config.toml
n_head = 8
norm = "rmsnorm"
rope_base = 1990.0
attn_scale = 0.198
tie_embeddings = "early"
init_std_up = 0.0159
batch_tokens = 262144
dataset = "wikipedia_en"
Each number is 128 + 24 x the weight over its row's rms, rounded and kept within 0 to 255. Layers, rows and columns count from 0. Numbers have three digits each. The size before them is the row's rms in percent of the matrix's.

# down: layer 3 MLP down (transposed), 2048x512, rms 0.0258, rows 992-1044, columns 128-255
# up: layer 3 MLP up, 2048x512, rms 0.036, rows 993-1044, columns 128-255
down992 103:108143131125152129126174148117125120107125122119161097136154124142192123124110110127129143124085109175109136106144154134123113101156099106133114140092126130118140129078084112123117142124086141122126121117105171124179083133142107091114133158140134151138123164109127171094133144143176133129120128150087138159133105119143142114166097129116174113135131120143162157120130137108140196115130
up993 095:124122112134155119110128049109137155140140115096150180109118119100121140088093134125111132104120092186137111127159109143111137118086141112095103122139119159136147138121127153121114104158143105138144139048128125126127101109114147121136107168166105171092133111139137128130130140160136155163100130146141111109166125147132148089117158110140106134100131100109118117144131124189100105118140
down993 097:147135120087147144149103113133125167127119105126138146152136150132105179148153092126089102146129131132142110125145149129108128135127115140130087166122170135086168123139132085145142106158121074134145084102129073125102114107104097171111149117098131146113127124131110089100148123084118138138123155127120126114139128095108112115096173142115064117121089090113152137111118132134134130099124
up994 090:128103090132160133116153141146103120118126110142097117138145114142153086154101139123164160131132108139115119155156076135116151137098090165102158081131148139160114084143136160097120078189161124121126160136180108101096099119075152129174089107103131078101162116128105137131154126096091149137119117088184140127130126093082102142116142141108140160119165156165135149114148101154121135145160
down994 095:166113127174059158121113148142129152123153116121162106116128155141114122117074155091174116134081119129110165145109107152106096121123152151143125090143131135172141158119128150143084113150184132103171124107141143135091138148132155158170131106132132108111136173118131135167125093102142155126125168156126102137117170117085119144100108125126139120117127150150165136184103102077107093119115
up995 096:114106119081111133059119163122104144154106113178129105130123126123161101099107078107126156119148151149171141144165164104132112148137124116142151143144123186144098121111147125146132129132130122125141123162115108129134124143112126106135142144142164108139168101153123162159088144140107136117093106122130173124142088158090142171183127132096156123157123159144139168129151121132154156081098
down995 091:167168135171206154149134138125127143132140107110139113146133084130088161157123124139117118127117144096115108156133092128121163081135067174124132102111132095137106135143104143118138166163135125135124143161195191152100116134116124126112115101116116114099113124126128104080169116111175157131130130130130099121144170148150144088110157162174127107106162126062142091120080149123126097111130
up996 099:134145113129147090122159136133170126167077140178156165134168152155146144084164119110093167149141137074114172161152158157124160143130134144146099116141089139098098149091132081127138066151108170176134127089119123128110165097092130170173097157165159109161097115126124137129149121141142127140140090107115065132117133105089112124164101137132104116128136130158150097137160130149128111107130
down996 103:148149123116129103154104151103122146171150130128101119155119107125144147101130103097117129143107161100098139147121165085107136134132158211120140131111128164138125161123115138095141117119095153136074125132119097132140109134114117099100113137123090103180144131167106162143129037133132111118094144118111125072141150093095095126148106135118092141174158111128126136147140125125156115145152
up997 096:154133120177131096141161131102126133187152114170083144137161128115134136116150129117114134114153130162117199145121097116145109143116091133123118118146114157100119117125119113085138104146142136108123157123162115100149138142112121122142135149152118116139106142128109125162146129136097116145098119096142078141141117169119150143165146140102146109148128135112136153160125099125154164122113
down997 099:129121139119112102096113137101108112129134117164125095153109150133138119131128091129130127139126112128150126149124129140139126151116155132140100125175149149173178128180109123135121150141141134127122127113076130122162175109124130095160084151153102116094136103134137092115142164129095129134120107164140139175148157136089139112168131060123128145125181146138099081128125086130169124133187
up998 092:118131092134151172134120094177135144104115132136168114141133125149132164139149109115113130119151142156154162161166128104148170107122141149146094081125151058119120112122110184087124094120113128165141153082124150153110140118139127105118106154091149110142080092125127106138136098165109149149116131142104110091135147154133165097113117132095113121089129092138146124122116142141119104131113
down998 094:132158172144125107136130120110110114157143133134119170115149159135160131118116137117140138111155095166103142119144145126143097173126133112112152136141141123129117143164148065098115188142128138140120150171145083119136115119123161165160110142092101165097144160142130154128138142157145105139170122190141142090168142128115136112149096134091114110131149126112142138178162107179128164148124
up999 094:082074100149155139099107112114116098124127102098100138159135120165159136082189148121139112117118117136110140101157105161148145110102131164119126148143121141144135146115206137113203114133118120149162098118103148159151122141100158109109120146139109114138132146125126153119127133154138089121107135126149167136149160125118126146154138121113113101081109115116108157134109113107161133097136
down999 102:133142093185147108124090105138134137131135113111169099152096136105125125104125134160140098130168133169136131159144110111120108160096134123137119144121155127103130181111136068148138107130113114122103158142139131159083085131123155153134181119135134085124105134151094105134114110096137114112157109140132112132090143133150112096145124161120139124101164129077135086167141108120128124133114
up1000 088:105109137118157124125132108161177110119129126109131123159142073181166153146145116108137121116133139156089112121155155124130153134083116155115101134170170128158170101141109167109102097135164072127124161103147168121140119098095110148163103170058130124134163115121133151113127134121154124140117114104139172157140111141156126137135157139131167161120137156179104096110121108129136141125129
down1000 096:148089139143111122151110135139150109178118126151147103156136128116105121121069125106159113095098159145134140177094130100155127105140101160150101129129120169166164175131139133151147127138150063151085163142124141175108111111105120168141115127153130107109149154141073130114143113107113161118126143141085153113126136144152111101144134118105118153130172161158149126136135131092130132127129
up1001 105:137112095115167101129140153119118093089133132118166136132140097135105115183175111081144145131096140165124100150122107110151132130098135124079086116134103173087158126141189107115130102111149108170150150132141141140107114098095120174143169121107104095124128110147118126142147138134095180147147116129133110150101185110117125132128123095131106115080116122168128159122144129127121164132117
down1001 103:110120123132117104134139137135081141110184142075116142171140158155127136129144115126125156141144152100104098133143168125143090155098108160107134139116121143112139142162139118125100150140100099113148120122148131115124120105142117127090127107125124122160142155143071135170161135116095115126142131109103195119120088090135135113111187095123111155159147090114139119151092131119131107156136
up1002 100:079150113143156135124122092122112142136158143092063131130145152104134154117159133122137166113145128114154116125131105126096102103113119110139164137119082050136123087122101176105125097135104102167116120132134170155161099130105133129126133156112140109133188113149125158100100131116135102120105107128140141117152102145101150150140122098143122114131114139166146091107122083133133176147121
down1002 102:130175148112149159150102176133177120150139114152126186148153180143110073080082132101126093096136173110108099148142138119140112130118118108125123155106118144175160156133106120175161125117147084116165117155136117188139131161133128118120118092150125109106111098168164118155151111129169113129126129189141136147160152189134114096151128106120086169163157115134155137098110156139103115142162
up1003 090:120104130161139123153127119133127114124144138138120136121120117163100133116114094117131152107126126108137158146104145109161143119147155119158163107114106138160103091093143154110093088163144159162145125140144055094121119157128120159131090117163125135151136136141141122137121153134138128112175117116146109122146142201143119152173119129132104137064107131120122152096136120134129186130159
down1003 103:097082171129156134115142124126126137123143085157118130075130173115097165132120112114132127133135127135151113088131121131130153148136131153144130154184109165101166183126117110110159121137181108121128083148126122158124137105124153135114085112110090125101175105159136134143114139140107156128135153113118123114081143168065109117127138115130125082115118144122107127115148138161092105145137
up1004 109:134115131111117129103170105140115135144144108118103135109175169101084153110109132067158136168128135141127118121157140107121149162152117162130133097152116105143133104126160141116131113150137147127099127119167158090163088085096176174149129145190126112142118140112113104121162108111101138137132117110146089131167074115164094148136121157159126157151106124144102111156127117142157089142132
down1004 091:123177136078112110124168129084103104133132142130128169145082135125133158114113127161140121152098136097136106144171153040117145156138142123118136112101147126153109146117144153189144117133097117111117102127158142134117082130116150100130125156108106093146081114109112085134124154122158124144122087122191070108112138109156094102119159096143163162134120102097101123137093139116123099126129
up1005 096:104125129145144173146147106179145131107128124150124117153119149091105137130119119139115147113108145100119087160136154130120142103116096184131105145186118132181155125125113157113170123149152118103142161121136127154119134100103184121157111126108109100133101103157146144145103116170103115135144127121119124133117156098086134133105106104134073115131103154129113110093158128135115112132113
down1005 099:119118106171126127110082144126158130150108108114150103093138092154139156128118145141115098099122114201096135084133141130077102160146172115097152151130074146082139118128124188101113141128117146158088128144126122148138127125134098105147146135122112144136137145138093155123131152126121103164082111142126135141091165120141113156156129125116152148117145156139068125185123120082151124110162
up1006 100:090079116137162108064136127128123165145108100145181145151162110090137149110141113080142142130145061129122121125147156150142099134123110150158154088159139098147137120132134171124127108153129134149164151111170134096113163104135132091134120140112109112156097113135136135119092151131158116139144101113115130087178107126136145147126078115128127108148110125154171149125125082148144137096114
down1006 108:125127143104137143131141147136121132109129147164116141164178122072127079088109161153119159175185118171106160126123105154111152093117113157163139130129154155131135126121167102142147127141074103135144119129133119137115141117147153113107129083123102163153111148142129167159120123139104152144109114149119135119153144156098087158158100129144122126171126113123115091125152136120124113140118
up1007 102:101138160119120120096116142108151149122136098133155129115122136130094087151110121112140115158124152121116130134166116133129169112149124129143123105133193087100098125117148138085101104177076101118118127129090086115118102125170121126125098192160109147123121136119092148135116116130120111167150146158172131095088089133125091140152111137129166148165139180138107149104133163158088127150102
down1007 100:104150066142144093126159102115099102142148121132106104131111133154180140177098116145100111149139152149093158139131128159106153122125118157158128142147119151133140116163140134095099152157086130160089173098142107152114100127147137114107102171145121097104189165133152156147134126097119131148149122113168164164102155125126113096151085102156160123116186120091156109119090075124137133112161
up1008 100:101126115094133135159171091136110135152122126125150125118119101113160124146131127129139139169140115147182108100153111097109121134167122119119109113166105129082089118101133112153151163132098157163141116083143116125081081120102135143125129145129122122146134147111146133126119116151162121104125140142132044047096120089126116143124152106116136162119139101141122098119097120112099112111085
down1008 102:159114166130148107133120128129114139129161136118102120138145185106112153105143154108131144147137144130099136162125100173147133087107166097108120137101161148132157136122139138162133137151101115116112104122145097122143144128159125136089117144105104133124163131119132133119095095087125143086116085131119118095141135116099136093129108131182176162099129127103130106101114126161136105119137
up1009 104:134107129130130107113139124130129129109105123101159112135128154130123149093153078161169151147138113144113070122099114122147128085139148088115143102134175103116139117149145170106154142188124096124095158131142108143146116114103150128166118126106138115178077126100121122097161177164089118106117129141113151105148087127130148129094121086135119110094102140096165141129138121120121102097135
down1009 111:123105130160168129125151118121116098112121148112178096108170100107135155154134104152117103155140147130125138159069158098135120106131163122168126135123159124178181148140106074105080106128163127144108118105129160170141151166124117160119140111154109120106151137185146124169145155142129159166122111111128114144124114138129077147142121113100142110105158192129124136140172106163128148094138
up1010 095:071137079078173096058115128162156149162110093141149140082130124163101143152140082083120133130135145156113142107134135153123129119166147103124129147163157120105141148129132134101145089170116106137172144131099175139121115130141125123114111169091142113111143109107156144144101119121096147156085118128122175110134094143153116126120129120110150158111122110115127102152117125091169120114161
down1010 094:150091118106157121103150119117122127115131128111112165125091131097145095151115144133073151150148130094089127147125188143149145139118109102158134091108119133150153156134164135095146123129113147125131167132146125097154161137133143138139145182171150105114072137128123157145127161098133128108095089109170139130179113106082106092125144144132137103156138130156121169105151154124129110130137
up1011 082:154151135133151135133153136123146171158122157138118183147118101102117102135126133139152138155112133133100138201127127151140112124127137159135142145085140126142151120112138136147073095125120139126147160079114099120144138113134092128135152152142162115090096105136119188093152104093104138141120093142127145134132119139145100088100126118140119150092133128163128104099081119143130139114120
down1011 081:165139138123127108138131129136125134127098137107136081097126152120130136111153127156140146130133140150112116136081134121144132164115124103121119122122117129101122100164144140109131125112122108084118124142133101125144153127104144144152104136127103095115138161112095137093122000129134152118152137111159103120135107124179129133127131119140109162101150102109102107116142155134146106124109
up1012 097:120132130097125091137186135117138137107187111126074158138112101119111142107162148096128115087116146106160083175135113111136120132119111101114129107112137117129137133157147175120138163113063138142119110111134150149148073131099146119117089169104153122092144069108133158145116156090139141149100127169084146107137128148128126121119125135131093097053161124112107093073120126109143162138138
down1012 106:095084113146114130132116152118138136124148121131156127162146130163120113154099140073126108119101113157150122148104108082135119184150101131103111111157154097125129123125115155108160119105106135104122125165145124142138115155131122128125178191121161119122125127121161114111076098130166121151093152165118117167118112141086110131151128112171127169096153151157180141147104186093136121124177
up1013 094:125178178114156169151128094103094161140137131138124114109094072127133126089172165110139110091135134144126141126141116135151123137129102087134150071155129134102128116156140141096137099135128147105106131102144131110156124139070160115174127154147132102098143125107129124132109151176173128148126125086165093119137129149134116105124094150116154135136137192120154081135111158161105150073147
down1013 096:143109133124120068139154120114156060128139116110147141107084082192118121120123117142143124125099125061156133163116156131119114129088129138162150136119137107165125104098153135146129131114161097157125131106088116132145107141123109140108172118120150158135115129159124124153145164130162092112137137145134142131142102166127142171143100134134144090097137138125144102103092163121135114139150
up1014 096:149167113155185149102144124136120145137124074144081167129162116110123143159163090142120128133129155111123119113163096121160156134155117124134108133095113127115124095147133137087114136136140126127073095092119094087161152130139158122145127109148153133123111114119157138046128132170102137063155109136094149112158142120137133170127085089099130094145127114132107124146126129157113135117102
down1014 100:088133132132110144096133155135149106173153090137082123122086118124116125128164117102098086170127145118091122101095136142181147120111118118117103141106150122112152112129120134118154097107092191121078132128112096116115129150171125116135128124129126142141155157122155120150146152119106114130157134140084162147132105138121138134111102105146112149158159137186133141122121115145137109095124
up1015 096:142147109136081113137143094130129095124145136148134139144111130163088156115136137108105164124107141111145125109136138103148157091130116139110099134148137158149145156098138162096138107129130166123182111094125163127138152111123133176125171103141116107145094097134112113120110143125138119151136094098183134154175161142157102150122188128092118148108135155137134122119215135175142155120159
down1015 099:141125134116147138172113119101139086138097129132146085147166116161098140103119127093155111097128114094109133115154130108109136154158153092099162142098132183123100131110109148138155143074172150165134107137135160101131141199133135121134159085151121159144158151098148158133115122132125170157119128170110172134114127093124111168095115143116116100135157120105139095119132148100120161157138
up1016 098:128130116043148118124136142168171187117142148077110175106120112134155145117112127130164162105124116161166097104153136149161133104161162150141111106124108117107142119096114109096122158119107108162128093179164147139152082107116154159116102157132139138158128171106137148156136103104131178143111093071129149123142108114107150118095132103125127119144129143144126109106101082132127156151157
down1016 105:088116114126164126160152133139160185104136115155103131106143133085105126101107071103120155139152132110128144152108117130144151112123133121085124124144095139113145126130147070114143115189075107138142144141127170175104122131118121102130126140117119170113164117157117149164163098103109087091107119109135144083079117090097136084096134160133112128120170131141138150075071162142117150157146
up1017 115:176140122113150114124150143168116146133164056130157143103145104140160081130124094070132135098140144156156101131112117134157114166145112122137113130116153115118096115120154128103122137104115154153146138169097140143210096140092147120132122173158108152116085151139104169129109148159161161097105082136147106117152109189116099153116128130131129136144125172117163075125151119135142182145166
down1017 113:075126111126112084122100129145130106121181088126118109089127142167151139146087164118133113140125147103136124115151169149137127135115131112146111175158141113096100155126136161164149150082098138113172111137090156137130124123108107118121162161130075157140101187102136132152140124138176162131111106144138139106129097140159149144152070144130130169172128122143152103137142154121137134154140
up1018 104:118100138160174139111121112123113172122134116146143155086118117178120120112102121138111117134138122145141170169134106136138159137129128127135124131137097151145152115106144126114113138146196140118120141119137126113120072133096121171121126134122161131131125145092176115103140141094122122141122116139101130157116094121145101166179120134089134096138131113133142178146151097144134136145120
down1018 093:168150138167093139105130122156158139068140158120106129103139149170129151080121162131151117138144125167115089111155102156131135135094141129177147180082114144128125117132100166131129117128135076139102156134149077121136125124139103136110122129120107115127132107113119099125181130096143119117089094152122116178120126146130132122094164138120123155153124135166108153111112123114138145154148
up1019 101:117145102187152116120117121102110127135117146148092201150106118162123170150140125114092144160138138150111148115141109137109128135144076104130137089103124128105139141138120102135140157102128095107133169097113114128166135093123123151109152106116104139124122139094126144130167131113091125132136101122140105155117123123122124122134118160126152094125149100107099087131146102156115114092164
down1019 098:109135145085091170171129146132106112121149169105118129108105127103138124136117108118166121094139129107168149084155184114123157144104147145120128151133156146148152125110083128134125135147150027134111142176164116098107081137140124112125123114157109140122164160134103125100108127146149126071130142124128108119147150173123068128160101138116129162141152095108159154140117142086107113158106
up1020 094:145113150114138111128188108139117147137162110111102114137125088110080133147137153159109175143085152120126118137149117131118107077131088169136120132139149100202170122134139161117115136155115099116150127104148132150111118135124144097115092146146135091123095125171164102061160139156120140165135114132173089087116161154150115111145139147105150108112138130152123170103056122124113122123104
down1020 090:130115113127105147090120155133139137142107066153143147121113124168137131141129169100109109085120159154133106122163118172103161172121114086162120167165126139112122142102106121109134084143111145149109135119108076127154128110145137129139141120141114161148128139094137161171141127142061160154119137140111121097146111132145118145141117110134105159150122129118146117077146116086157147111132
up1021 092:106141146129138127139163116147128134155137140128141126124115133124149120134144165119144128114160141129125107109125088088169180167123111154147114141189105122134153149103121110139131140107084131117139159157178118137124107111095155119134154149081104102124141133127123166095131125096144132137138075141151130118110123113149129117127086110065097158129126157134132122117136132132150176107133
down1021 090:095133080125126125127091123117142137125135115138131115103124146140124088089111162112121101151135105146130094136102097126103109150087160156105131128107125071088090090137134100145098171130176101122117128117135140123102144162117145179130127093103141138077143149166127131128127145140083117086147133125144157105159135084136152132139111140134142150140130081112135176152169098165114124126186
up1022 094:172114163102143120128143144150125127121124131092176123154112144139110097157150115130159118131108139117084099127148173109136118136124134103127089172155146134179144150115119152106105139134120159113143157176124099127124069134127143154169120147132167120119160126137140153137154152130068115118136116122108110154143113157134151117126090155115145075118129131126138154132121147148161152135089
down1022 085:125134124117077151138120108134122132153113123099098138096164143148137128116136108074116115110164091120150110090146121120130109152141107133142103112119148152120115139115095095129152152121141115163089098100137149155132089110117129068119174123134127110091154135114103123107126148117150127161097124175170092160105151131149122121113178067138103124120094086125120155166059118130128123120116
up1023 096:127114115102125096132141146115150103122117093102120149148124144110159143108122122169111146111128099153139122133146145132095131138137102145161115157132120123082133100127117155126138085141081096184110156125126151122108108094161103169139093123106103116122112116120169121126150130162104106197113119111133136162127138125112131095141155105131133144122109132144099137121123126095113114125114
down1023 100:153156108086129113142144136128098145101155118148069116097161154056142121105129103160120130175154137155120146117132095172146130128098160151119141125126104122085135128131072106129152154112115141062116113120170156141150111110114149136120095120094119132135120143086111141146112124166134137164132144127124139110065080121143143114119137102171107144141095099101150052154130121119163129132113
up1024 106:105087129118135107079138120156130125122107114083123106125136135105103145128072179120156110117154074109163132163136127123176152166104133155165149122165163117136135126128120121088178125177118129104163098134151102138142144096120119093143116125124118111091075131119137131105134136153148184118136113162119144107096142110131102134159115132120131118151149134100146169144131124165124077130115
down1024 108:128100120136088108147110112114109168097154129113113137131155136135129159140115167114190119130147132105094144132163120111102149169134134131097085144133159138134148096119162129122147120158164104130134135114164143151141111147160125136111149119129148092118135146100132116134161113142156147158092121140164139149138140141137108114113117149165111102121146156134161139144130123154119092190136
up1025 102:115094114118158136127141100128138109138127111166109167149163098126138133139130147128132160071152169152142121096135127167134130139120110147125140098131098096137159115158135142107134102124143130094110141121143165108147113147115093138148144148089128147087111107142142177108141168096071151128097066120137147154130124134152110181089144131113119067109125163144158108150133132148154141125146
down1025 108:157119133112103133143145092150125120116127109127137103093106137100121099152127151148144171096133099124128129127131138124132127106124139130098103089147127139139156141094109104131083117162147143164127133116131149120123140149126086175126128140154143098120133150148132150156086143136125140091131151148151134114136125093146141086120122081120099142092105141122093105113072107167062171074117
up1026 092:143072138124172129112139158097105104139155126145096076093156113170094112103100130125106146166164119123134136116151070159174133087142095158102160089162159105096173073122133120127116104143132135142120102104139166127148172111093111101117127152120149115114134109123137149113132143146121140136119116125153166146153143116115131133152151099148107166126162131181110143119098121158152124138148
down1026 104:179109102113146153132101111129121134130116115081142117115125165129126120126134130119139105141092112139092147078082118136113094114150111185121147111152145144170185126119119103160101127110119118147084077125128117128127164129132182132130107168170110128119142094098109136151134118145126157137127138106143090148119136139146150120121104157119120147137163136168135130171125122171118128122134
up1027 102:107087112149139127118149161101128089166124110161122153094162132131095099146119136129134148128107112165140167146128107118179139123108100107113139142168155104143127146108137097092093122141103117118091102197132133112145144096100121141104117097133136082165135112132125143162130132159128136133114108132087106175113100102122098180114146156126156095161127148179153136157146151160160113105140
down1027 107:171132127159157143111148149102134116130139173130128123147142156082118073184084153152130186149151115130126114194082118096113127124123095143092117122113133103154141117105138128135136123154105118091106139137200101145093129101155132134100090125105174104149078096151147126163155086119103128150138081142140139151156149080168151123118132102135111129119152118150103203114114131167108138144139
up1028 097:142101114139091156123163099142126130122119134182116112159148155106090107117163185180111104135142167128149136122151120121148145107136119137107156100145096112112164107144096178125154137165123084090174139108161175110106135129120136139114143125124102094137112110112156115093153185149089173140111163106123150151148140136123139080128104121123104079057123136150087140082132126125146117124168
down1028 101:151126157144152062143151115116134140105175114112124139154126122095139122126140136141088115133144181131114127125169098102125178160122133086134149146175120140106121111156163114147118110121122177153116130064138100121142116131083114170130115126122125099131146138145134175104122149093107161106140141162150098121132114131133090163125130164126137101112123154131103125120101119157118163102161
up1029 099:134100142124189107136127125126096094115119166113127138163096099119082081151150183127136129168159107135148179124130154141155180090120121104125133114105097121139158156100123125130122118066136103134091121127133139144158117104127152122161124103149127080129098121125148128099174165116086135132146120136159130146101148104166158139127127133110122106130138160104117109136139182179117113130116
down1029 098:141112145107153167124099143150098102120130120143096139090152100115068145108125127104154104133114157091130090139117129151103140088158135141139158118132155160099092150115102115137187141149114134123136123098107124128122136106134125128132115133113069160112141169185155166139155143131102147156140144146099149126128162126133109147165149162122105091121144076111090152112092124120175159143132
up1030 100:086059132135140099100117110134163124148122109146165165171172087177124147081118139125135155110125129134128088142152149135171126121112103166149130141145140163107140186047144095118108166125119111133151072101119163157201123124126146108119085131150140147129140136142116180155157098153155112183097121113134144150181095129169117139147124105159109145137133115104113136117144140202187143122118
down1030 094:080142127145107119119135129161146116130105092112126190097144093110114145125118129119137110130156102124120154131114118110174120133127167150145147139146127166192150153106103101155104099161123141135099148142121104090166154120156133101102101110096165134156129146101103121140140080085126089111124116094151154132138094121160119114126121084096120134113121164109148130181150109150123141146140
up1031 101:107082100108122135128146151145123148135117121140109132186132124083147144155142101101120138086127081128184124180144087141143115137129164130128126127117130148127170125139116151129104119145145079133126111109131124115115135113101116117113167142148103105112148102179160131101152126149157141125121131156124113116139149114115080154125133142149146118113142165124155151100082114130098122120154
down1031 101:126068135125101166147124104110125127174128105139136123122125120100104130128101133178120172125124146109109115151113111135110117145098166129156159135141122157147123101116125106095140136161114142142133143120112120083114171142109122149085122151129116068152128126171121147090141137170136116115157115123106122101128100093144095126099183156126138100105130099108157116157128166095133138119139
up1032 109:129080114130134152136128128117109118134075134152121144188057121123117097112154154137108119122134116156117127152118133157138109119120132131170120082183104153122140117112162131118154116133104139124151160127135159123183133122118153122148109170153112120126097102123130154144129142134099119161127082097134170150120088136133132157142123151126109097169117164164121152126140093164163139057147
down1032 109:121090116106121117134082135131132103127140133126143093169114157139133092123096163102142116111102098111157140110102151133138144111092094127115140108116115133146169112085107136156111119155136128129109154131163109116153102127134147156154156127121124126123150115142139148105063136128078123188125092137161136150129123153145108150138091143119140119112164155143131156121142097111118162202107
up1033 088:159106069139142119093131154093153102191160078155110124115112111143167109169151125132118117095128131181141102128117100142141114139154114166137170138140108110090148124122129169137149154121121153157096154166108166111176121118153095146109139164107092129116112093123149157161113153133088145161160105100170123139095105125149101085178146121126177114160131148091142094125132100139118145156153
down1033 094:139140110128165126119169116137144109098100111149128096125115119108132116111108094118122153185135123122092149124113098128076167127146152120166140122089153166080102117174170139137150137128154170087107126117118133088110136111100141130122132104127140126117141159088152115174124099118129157145139154122110120129115164110110142076155120107112127118161085064115128051161114101121131103114069
up1034 104:090087108092163133143144155163159130122127097135143155084129108127128159150116129071121149111133115110159070150136085098142115131123083113119134105142118112102089104099141127092112136126122118112121103144128165134143119097137148147143147109155155134090150154111133107138146157150146123106082149109082129106147096113112152168179144127128171138114138122129118109114148099128145152133160
down1034 107:150136121121137191141175092102139170144139116148119124112189147089148164122114162134091132145168153139147116172142124113151091129121151165123114144146122154108114127140141106136166096097110113092177105141109123151135132126084137182129141112163159148120153126152085153082138129131101108058125121147124100147110110151125148164170141182113149099169103126085103123167108131104119128147137
up1035 102:150115094157085110115114109172100131160111114157134116165126144089174155115132165103124149136144125115173142116138150121115097154103123137137121119118076151134094104096113130094115140164098151161096159174126091131125117084103110140160143120083057128117111105131132121124136165125123157173142143135141125120150142101120103105142141148134120119143144103155118160132127121133152075145149
down1035 102:139114120127149170128126166176136178128138148124104128155122146109115113156074121072087174120145159143110121135131128173158134089116129096137102104146114127094147106067133064137128122144123119183132132116095140182104102090115131147115113114164087162173156120120138119146154152082133137122139125131142125170141159103127160151129068154144124141106149153154135153127058161116156118125097
up1036 100:119144167111123121101138148127109104099119155100174142098138110107146138143132088113110105133107059155139106104105119129167139152143149122117119138126111154134136106143106153112094085143097121099106132140170095105134090084115126158135072133112107144142162151129125169116112152128084149110158138073132087180158091120191116152175113138062107090131160127150103162143126113134104145137135
down1036 095:107158145193116148104121142147107115117100102095111112116136127146118142127156157124082119139153132117123135089149137124086117134122118114128124080180124092085156153164133113097127151093107163127126146105140127123120140108113166100071126156156128144110152094119065070160142113163126079162108114159148134168076139150116150131163154113137131159110124150102120102120089117116102102132085
up1037 100:111074143090086158105140134183152136091134123144123157130124116102149095148102132138147123149097122135112128135136121133173136087153132125082086094184139077171134110108107152137123070144152124166097132144156168137132083092140172156136125132153156124158100103136118101153149132144110124159123147084125096107148117170148137114078133126126128136103129173116114121123117178122110111054143
down1037 106:133117157110172070165107126114114076128118128110166171095128169136138145106151161142092108155127174134174107091192155114093087105117161136108130144196103077110126120142112134109138173172122116145142123124140138124118129112128175122130113120117093113099098141124106096123156128111127110134126112132144123095124151152095119097127102148136103147130100128107090136144064137135102129125101
up1038 087:099131151143096114110153133122173108135121079105190119134157105097165100098120154179115154104138088160144160132149137147186183116133092108105104128163131120127153141118140115108135086134116128122123113055131142100155081133089170151123108155127143137133095122126159143153187175122101084124134112113109131118151153099156126141155151132109143157118112088128091121115118137092167129074122
down1038 099:122145141152131111117125150130139180113096128163160139124148103128107129113137181144115129127164091165152136114131119119160103166134120098122151189113110139084143129097130121117132118150125119168088087121100132158130097139146104116090078094160078125124134152065096127151109105061127150121126124114150161106148129105091111144119127099146097207123110119106188147142100136105106145120137
up1039 098:113068116109133132145134126116137111151149170121122141120110123135127156120120151125170131107121127129093105136167106116135132130087159180110177139152095150138102097168113176135131120138139106134125133111192099142121100129107124118137128152149071152116152112150115110101149142117140125161108192141184124124137172104174120129145100103148121153054111117144102120138081162140125124103148
down1039 098:137117150151137143098114122115155146127134083104109141096146076143090139115075129166123118149156105095150140180094118145131138161118100155155147115110142104089108096133148167178113131149123098150137091125167131090114088155133074137089138110099093116108147143152176076143088124112155162160114122152114130152102157152119125125143171134150127108148113093146143126132091140119113126136143
up1040 100:144112123121146112167107133188129156130104119132135136113108167112113148091121116118157120148116162172110115111118136152128115102172143114148084119128144150107150135118130162074110113119135125151120153098131120111154136117103121167152098150158149135125141162181133128115211157149150144161109110077094128119119106151156169119154118127094135152132114182111141161144096116155142121142140
down1040 101:146092093164144178146167162128167116131137176132087117131118109105138138161136106149125108093138130092150170142141145104131097126133132077118118117140157090100117069166141163115127087103157149119114128090114148160129142126119135100068131158142153102089185112114185130062120138157117123137135125137137151146130119085125086095123175126149139117150165110137115137135081094142155158156148
up1041 107:130092119130116133091193147128171143099126103158137124104074105111076104107133121128112118124125152124132147126125084125166161124149116148084177121167082131122084116087121171129148120117124116129117126146098128146141127067118121180136120140103174139135192095152109119129135128095180141163126144107123140132147094129146128129149130107126117168106144110151110107103135162164109141116115
down1041 111:157145187121149128189153189120125100139131142139134149127126127150145099139116118130137136091101123086115115135146100142143165097146109126131135094128112158157140121121128136131116148126100142144122108070162107094129148108103115124157109155139121151133143104158135105161139138138138110124139122140153110152097184125154109111099126112114149153143141106128141130115107100118121142117112
up1042 093:164109136115121114107098158125136102154138155103112155137132150145110105133121153133118141138125120103088086138133112119139101125085139161100099193130106127113107136140140152075136155137135104171140145116128138132107069109107140118144136177102090144105128074096143123130170149158067135134160121137128144131132148153130112089115129198140155092141148128146125109116132126127149134107129
down1042 101:128139102175126151121132131121099158123151136120145143104122124101158141119135108084113118118122159092144146160132115083179148150082140075095120097095095148123100175174152137074203156140076120139140131125087107118110111123126136165160148141109139090108135171109132157103142111172102133138142153138121170139154155158127128139113164154127153120150133140168163162108121136140101103116165
up1043 102:135105130129135149115136096104143090173138136139122164123140129129141129103131112085126144127112096102169096189124126121125147108123110161123127112147144088137070129085103120126129143161115137164103146160127146113133146105096114169117155121130121110148125138147116092141095126140137161123154114121115127123157110111112149137143144120105098126168127119130143147124159118125114180110109
down1043 108:118115156150151170146102141138112115163143140115145161125107124076117128145110110114130137105114148163134107127109180170106145123121086164099133158143126142140155140093151138085096111131113115131137150183128126162141133130127107128136111108109126124159117118094135118166121073096116135085102138095135126141136118132109121079121119109152117133163119166159114130124138178112136092122147
up1044 097:090110123117109149131113136118126089094181100109080179145159080171105108094159111129085143114116122138156179103137104128130167143118111178129140101144093080141119093138125155109179117122113144152125149135187102132142130115103112130144119163138122120141129108108148116135147165139119144111146146113144152116123166165142160157127113120153137147095133147140143117086146109132134131148126
down1044 103:087146131136142112131107148141113099166137138105124161114117107147160152105114149107121105092135116168172144110145159162105104119090124131141117105122113115124132138128133104099120150107104132138123174110113157132148044123136129145146135153132168112105136122132127154144136135115101132115128091151133157084132080135139161171095128145121147087111086139123144145125150107117127113119111